config.yaml
n_layer: 17
d_model: 64
n_head: 2
n_kv_head: 2
head_dim: 32
d_mlp: 256
vocab_size: 5396
activation: "squared_relu"
norm: "rmsnorm"
norm_place: "pre"
norm_eps: 1e-06
positions: "rope"
rope_base: 10000.0
rope_fraction: 1.0
qk_norm: true
attn_scale: 0.223
bias: "none"
tie_embeddings: "early"
parallel_block: false
extras: ["local attention windows", "gated attention", "exclusive self-attention", "capped logits"]
init: "normal"
init_std_qkv: 0.0618
init_std_o: 0.0106
init_std_up: 0.0618
init_std_down: 0.0106
optimizer: "adam_atan2"
lr: 0.00336
beta1: 0.9
beta2: 0.99
weight_decay: 0.041
lr_head: 0.0183
grad_clip: 0.5
warmup_steps: 562
schedule: "wsd"
decay_fraction: 0.608
decay_shape: "cos"
final_lr_fraction: 0.05
batch_tokens: 16384
seq_len: 1024
doc_mask: true
train_tokens: 139100000
steps: 8490
dataset: "wikipedia_en"
Each number is 200 + 20 x the weight over the matrix's rms, rounded and kept within 0 to 999. Layers, rows and columns count from 0.

# v: layer 7 attention value, 64x64, rms 0.246, rows 17-31, columns 0-63
# o: layer 7 attention output (transposed), 64x64, rms 0.256, rows 17-31, columns 0-63
# q: layer 7 attention query, 64x64, rms 0.262, rows 32-41, columns 0-63
# k: layer 7 attention key, 64x64, rms 0.257, rows 32-40, columns 0-63
v17,194,227,189,216,211,226,237,222,204,237,226,188,203,182,198,213,213,213,234,164,230,231,217,218,193,198,212,183,199,189,189,230,180,194,208,183,199,179,191,211,208,217,211,199,205,197,192,200,202,216,160,186,217,186,214,184,200,194,238,205,158,186,197,226
o17,182,175,186,190,194,207,195,171,192,226,196,228,224,183,198,204,189,177,223,236,217,162,234,196,225,213,196,198,183,244,162,199,212,198,180,194,204,198,229,180,188,216,208,183,204,205,203,205,190,189,190,193,192,213,169,224,177,211,177,217,210,221,199,222
v18,184,161,171,244,202,183,214,182,184,196,214,194,202,210,200,201,199,192,201,222,177,227,195,235,192,194,204,188,227,216,135,166,225,197,221,216,218,210,225,199,171,217,207,201,185,208,186,196,214,194,227,200,176,203,214,202,217,195,181,197,229,196,203,194
o18,187,231,214,188,203,183,208,205,223,197,196,198,196,203,199,179,236,242,172,189,184,202,209,172,172,221,216,203,195,182,223,211,168,180,191,209,195,189,182,171,201,218,183,208,193,191,214,202,208,225,179,226,187,188,222,229,195,224,214,190,186,172,214,218
v19,187,183,205,233,189,230,188,202,182,187,219,184,224,223,168,184,227,194,210,202,197,193,201,240,197,229,201,174,143,212,191,242,188,189,196,239,199,210,193,212,221,218,234,189,207,224,192,203,158,178,187,222,255,221,197,245,238,178,202,212,196,187,187,173
o19,158,243,190,197,229,217,228,225,238,209,201,244,191,171,220,216,213,195,206,220,213,201,201,212,162,161,190,216,213,193,190,195,214,181,183,189,208,188,193,215,218,181,177,191,203,216,201,197,213,226,144,208,176,220,159,188,172,184,200,202,197,219,185,223
v20,207,198,197,210,235,178,186,196,157,175,188,215,204,209,214,188,232,198,189,222,174,171,185,166,185,180,181,180,193,213,218,206,209,195,196,203,208,192,220,185,192,187,191,211,178,200,199,211,191,186,222,218,159,174,206,171,242,201,167,199,209,189,214,178
o20,214,204,185,200,189,204,236,210,198,184,191,197,191,192,211,197,188,256,197,184,184,246,181,192,166,205,214,204,226,174,219,191,190,165,196,219,201,192,160,221,219,192,202,212,222,173,237,224,230,199,206,222,200,223,230,197,181,184,219,200,199,196,203,161
v21,208,216,238,240,188,177,235,207,199,207,196,186,228,192,180,186,228,189,213,212,222,197,176,204,192,213,179,177,187,217,171,213,177,197,208,182,200,214,204,200,222,215,207,186,195,200,200,185,171,169,181,195,201,212,183,209,246,191,185,215,181,164,177,186
o21,219,200,200,190,204,253,189,219,226,194,197,235,185,183,199,213,201,211,203,201,186,193,217,196,180,178,176,207,206,167,205,203,217,200,171,215,185,197,182,205,214,203,196,201,218,204,199,185,219,222,168,236,209,210,172,207,158,174,212,212,211,216,187,183
v22,220,165,198,219,184,185,192,184,231,175,197,185,198,197,207,209,199,208,192,185,208,202,205,162,209,220,197,222,197,199,153,151,202,188,194,186,211,174,230,175,172,220,177,171,220,220,208,216,189,204,205,230,193,239,224,171,180,219,192,206,220,206,179,192
o22,213,204,244,222,197,181,185,218,196,181,222,211,205,185,171,214,205,213,206,218,176,214,213,220,202,224,202,174,186,170,230,188,158,217,183,188,173,213,203,208,170,217,200,221,203,195,173,180,201,187,212,210,225,183,220,212,197,189,196,160,213,222,222,220
v23,188,208,197,178,196,216,194,209,188,197,186,187,187,214,198,172,206,196,207,185,197,210,192,230,188,214,221,209,198,190,219,223,189,215,212,201,191,210,177,206,223,198,225,227,230,204,168,189,222,189,223,190,264,196,198,225,176,219,203,180,197,198,211,206
o23,184,221,208,194,208,192,201,168,185,211,180,204,174,206,239,184,213,181,200,182,185,190,193,194,227,175,198,223,215,213,181,191,227,199,186,181,213,180,239,199,220,180,187,179,200,218,189,212,172,227,210,170,169,210,186,187,223,179,202,211,209,184,189,197
v24,197,201,208,226,177,171,197,205,225,201,175,249,195,181,208,188,165,199,175,245,213,218,183,198,213,226,193,212,187,201,209,158,197,199,213,207,191,227,173,216,185,223,184,192,180,187,225,197,177,222,179,179,175,210,178,200,185,195,265,236,196,206,183,201
o24,168,192,198,206,196,232,179,197,201,197,206,162,207,244,168,218,168,205,176,172,227,205,209,210,181,182,182,185,182,194,196,228,210,221,238,216,203,238,211,181,184,211,188,216,199,201,168,161,201,178,192,221,218,143,185,188,186,220,177,205,189,214,196,218
v25,180,186,187,196,228,174,167,214,173,194,192,171,197,215,173,204,212,204,228,184,158,246,199,261,182,185,210,185,233,200,195,208,212,204,219,214,212,219,205,201,191,197,220,214,186,185,172,184,238,186,224,188,223,187,216,227,186,201,186,189,221,206,247,222
o25,199,223,213,191,211,169,237,176,201,233,159,216,175,215,244,166,238,206,157,198,200,170,185,145,197,202,227,233,203,210,196,209,191,172,196,197,222,184,220,188,212,191,195,200,203,203,218,238,174,246,239,213,167,186,210,210,224,208,214,203,200,167,179,177
v26,198,223,196,183,220,209,211,213,183,160,229,199,194,219,203,179,192,212,213,233,182,195,176,239,189,185,200,198,213,204,234,204,204,211,190,145,201,203,194,193,170,210,179,237,171,219,204,191,221,216,169,201,177,176,186,189,225,210,206,207,192,182,202,215
o26,205,170,193,180,192,225,257,162,193,201,166,202,200,218,199,166,203,201,221,186,194,207,202,168,181,199,196,185,200,194,211,209,188,207,211,227,204,181,207,175,237,175,212,204,215,179,228,199,203,191,196,207,212,204,222,189,186,215,196,210,190,200,209,209
v27,195,242,215,128,213,201,209,218,180,224,181,221,182,188,184,216,208,194,201,170,221,199,201,178,200,196,224,217,243,186,171,224,169,201,167,163,182,200,188,203,228,179,182,209,180,166,184,185,202,186,187,210,225,190,200,197,207,224,197,190,188,211,189,188
o27,201,187,169,216,206,203,195,189,206,186,204,185,201,188,226,193,199,182,217,197,178,206,181,198,261,208,162,175,212,242,206,207,241,203,202,190,207,208,236,212,204,192,224,157,207,229,219,236,195,205,233,188,193,190,198,210,213,179,206,208,191,197,195,194
v28,219,186,220,206,219,163,220,186,192,240,182,186,193,201,194,194,218,201,182,165,187,215,194,177,220,222,193,163,211,177,182,219,212,203,176,214,219,198,212,185,247,179,177,205,217,217,181,190,186,191,195,212,171,209,197,182,191,190,198,165,193,191,201,177
o28,234,212,194,233,175,197,191,195,189,182,206,190,208,188,218,221,209,227,202,201,172,195,185,202,185,202,196,230,210,215,208,176,180,150,177,172,193,198,203,227,178,201,218,223,182,211,193,205,221,213,207,211,198,225,207,196,198,180,196,209,202,226,196,188
v29,207,178,200,206,212,191,195,188,178,194,187,207,180,204,201,188,183,189,170,252,168,195,190,214,212,204,194,177,220,213,183,184,244,204,206,213,215,226,197,181,193,211,182,190,197,183,200,194,175,196,195,211,198,206,190,208,211,195,191,178,215,218,190,170
o29,204,223,209,214,194,199,205,209,219,196,201,181,192,222,210,187,219,239,198,158,200,211,178,201,163,196,187,215,198,174,234,212,184,175,202,195,206,213,171,197,212,181,205,215,196,199,203,208,234,208,202,209,191,188,219,201,201,203,197,213,178,182,208,200
v30,203,225,197,229,179,213,229,222,196,200,199,213,188,183,196,188,211,221,213,223,238,223,159,201,208,212,188,209,181,202,202,184,153,203,178,160,201,182,189,202,205,222,160,214,162,216,200,194,189,203,186,194,191,185,202,166,219,204,232,205,156,173,207,204
o30,193,165,188,195,180,262,204,167,187,201,196,205,176,218,190,202,175,212,214,201,183,211,227,194,196,192,198,164,223,210,209,192,212,198,194,200,191,194,226,191,205,206,209,216,230,185,217,167,185,180,195,232,213,186,176,216,144,175,187,215,217,217,199,210
v31,197,191,195,210,182,205,212,205,223,198,217,180,204,212,217,219,205,201,189,178,199,214,187,235,188,200,230,185,218,208,135,181,200,200,236,232,229,214,193,193,204,215,204,188,198,209,186,189,238,196,234,225,202,203,215,223,190,190,200,214,215,195,182,215
o31,190,227,236,207,225,203,177,187,217,205,208,201,203,197,206,191,222,225,205,206,185,181,214,166,207,218,201,213,192,206,209,219,170,187,192,191,202,200,207,203,213,224,200,199,206,222,161,199,177,225,158,195,206,205,205,228,211,218,215,203,195,186,224,183
q32,234,197,203,222,204,178,214,182,188,189,175,195,210,215,188,214,238,159,229,183,205,211,225,162,215,230,234,165,188,141,180,230,174,188,183,208,204,194,263,237,210,162,201,212,199,207,212,203,182,214,159,207,152,207,203,193,182,182,223,183,188,207,223,184
k32,240,233,241,208,161,182,180,222,188,222,175,187,270,179,194,190,211,197,222,179,210,220,161,213,143,167,185,215,210,166,214,178,203,195,218,194,205,190,195,202,242,193,220,221,220,245,222,260,239,151,226,169,227,224,187,197,200,162,171,160,184,211,228,193
q33,177,210,213,220,217,191,228,187,205,197,197,190,192,215,209,219,219,202,214,201,219,213,225,199,215,202,191,181,205,161,198,241,182,190,178,215,226,191,179,199,190,188,204,161,200,186,190,178,196,215,159,178,180,213,200,193,204,218,170,174,198,186,208,207
k33,177,208,203,204,209,205,185,222,194,216,215,169,174,187,171,210,201,248,192,198,195,202,193,187,179,208,174,216,202,195,204,197,187,193,202,197,227,208,168,195,211,217,191,183,212,202,187,211,185,186,215,165,202,191,169,206,217,204,173,188,201,181,209,176
q34,240,166,176,197,175,199,169,226,188,179,203,183,201,168,200,171,215,177,202,179,197,205,191,206,171,178,212,212,216,157,223,197,217,231,237,174,171,219,249,253,192,188,175,246,221,206,227,240,182,195,193,227,211,200,211,196,185,222,217,202,211,229,191,180
k34,252,221,199,211,197,200,206,200,183,201,182,182,230,177,217,179,213,155,223,165,201,202,207,209,180,197,214,205,212,144,202,193,217,231,225,189,172,206,223,226,177,173,196,214,210,198,237,246,214,192,199,216,205,188,212,190,189,200,244,195,178,224,223,182
q35,172,200,198,205,211,211,206,181,212,210,198,198,193,230,201,225,178,210,174,202,187,180,215,189,219,200,197,192,189,232,191,198,195,181,160,216,210,165,174,165,189,210,234,158,184,190,167,172,204,191,206,171,192,198,189,185,204,192,190,202,196,192,211,230
k35,162,180,235,184,218,217,190,194,214,188,217,218,205,212,186,222,215,207,172,215,194,175,191,193,236,188,194,177,181,255,194,206,225,198,191,206,211,186,183,179,200,230,197,200,199,215,177,171,163,219,174,184,194,196,185,196,211,190,194,198,190,184,193,206
q36,194,201,204,182,185,184,192,214,212,176,180,159,200,169,207,194,205,206,188,185,197,206,167,204,213,190,191,217,219,198,192,197,209,233,216,204,201,190,193,221,189,239,189,196,223,186,191,194,223,221,212,196,224,183,183,225,212,217,209,226,184,206,208,194
k36,174,254,187,210,176,192,210,187,194,188,225,164,223,202,189,197,193,227,209,193,201,175,181,198,171,186,219,215,219,203,216,206,181,196,195,193,194,195,193,227,168,204,242,173,205,206,199,209,238,184,227,166,202,227,215,217,200,213,189,200,190,221,207,205
q37,233,179,169,204,214,208,194,219,181,179,203,171,221,178,200,193,192,174,220,194,227,202,234,199,176,186,220,196,211,194,217,206,180,199,172,214,163,207,227,200,223,154,231,231,179,245,220,223,208,198,216,229,185,207,205,217,185,192,191,203,193,232,194,159
k37,255,187,213,197,198,201,194,200,199,206,193,160,225,187,194,206,208,140,201,185,217,212,219,214,196,206,226,195,210,161,197,200,189,226,208,184,193,224,244,195,187,226,175,244,201,209,210,226,194,197,209,198,197,174,170,188,193,174,220,186,196,222,215,181
q38,223,196,136,146,165,199,205,203,207,189,196,181,200,186,191,183,179,158,191,200,215,199,204,211,160,186,237,233,218,180,193,190,209,222,205,166,194,217,195,190,153,195,181,237,184,206,227,227,235,206,225,200,196,183,241,220,185,220,238,205,209,238,195,185
k38,209,226,169,212,188,188,207,219,185,185,205,179,225,175,211,205,170,180,224,192,216,212,202,210,184,226,203,253,233,177,212,207,193,228,247,201,185,228,225,273,189,197,206,200,197,216,231,233,240,167,219,190,202,201,210,200,196,198,222,204,200,215,188,170
q39,212,192,182,190,171,158,222,214,185,186,209,203,218,186,198,204,142,173,227,204,228,209,238,209,182,178,195,206,177,183,204,208,169,233,215,215,191,230,236,226,215,176,214,201,187,223,217,231,209,151,223,199,177,185,208,191,182,163,217,197,216,236,208,174
k39,222,185,194,208,179,198,203,254,168,171,202,180,195,188,169,196,192,164,200,194,217,209,222,205,171,217,193,199,184,164,201,215,203,216,204,205,198,209,206,231,216,191,185,221,166,235,231,247,195,151,217,226,163,152,219,215,180,167,226,215,204,240,181,169
q40,194,196,210,194,188,229,212,165,230,222,222,214,183,212,199,189,216,206,170,204,199,214,195,212,222,217,164,198,220,213,194,208,220,179,196,209,225,175,183,173,202,232,164,217,202,161,193,176,188,222,205,168,183,197,192,231,231,202,208,164,185,177,212,216
k40,176,214,194,223,202,235,187,188,203,206,203,233,195,194,212,198,206,250,176,224,201,200,183,199,213,210,183,214,207,255,198,188,218,167,192,184,202,205,188,169,203,217,209,199,212,184,196,164,169,198,189,183,197,222,201,216,200,226,171,193,219,174,204,199
q41,216,224,218,213,211,177,221,189,199,207,217,208,188,187,236,181,234,213,224,225,211,208,188,213,197,222,177,234,210,212,181,217,201,189,195,194,201,177,198,195,187,172,194,211,244,218,212,190,212,228,201,223,207,233,227,216,207,213,215,195,192,187,214,203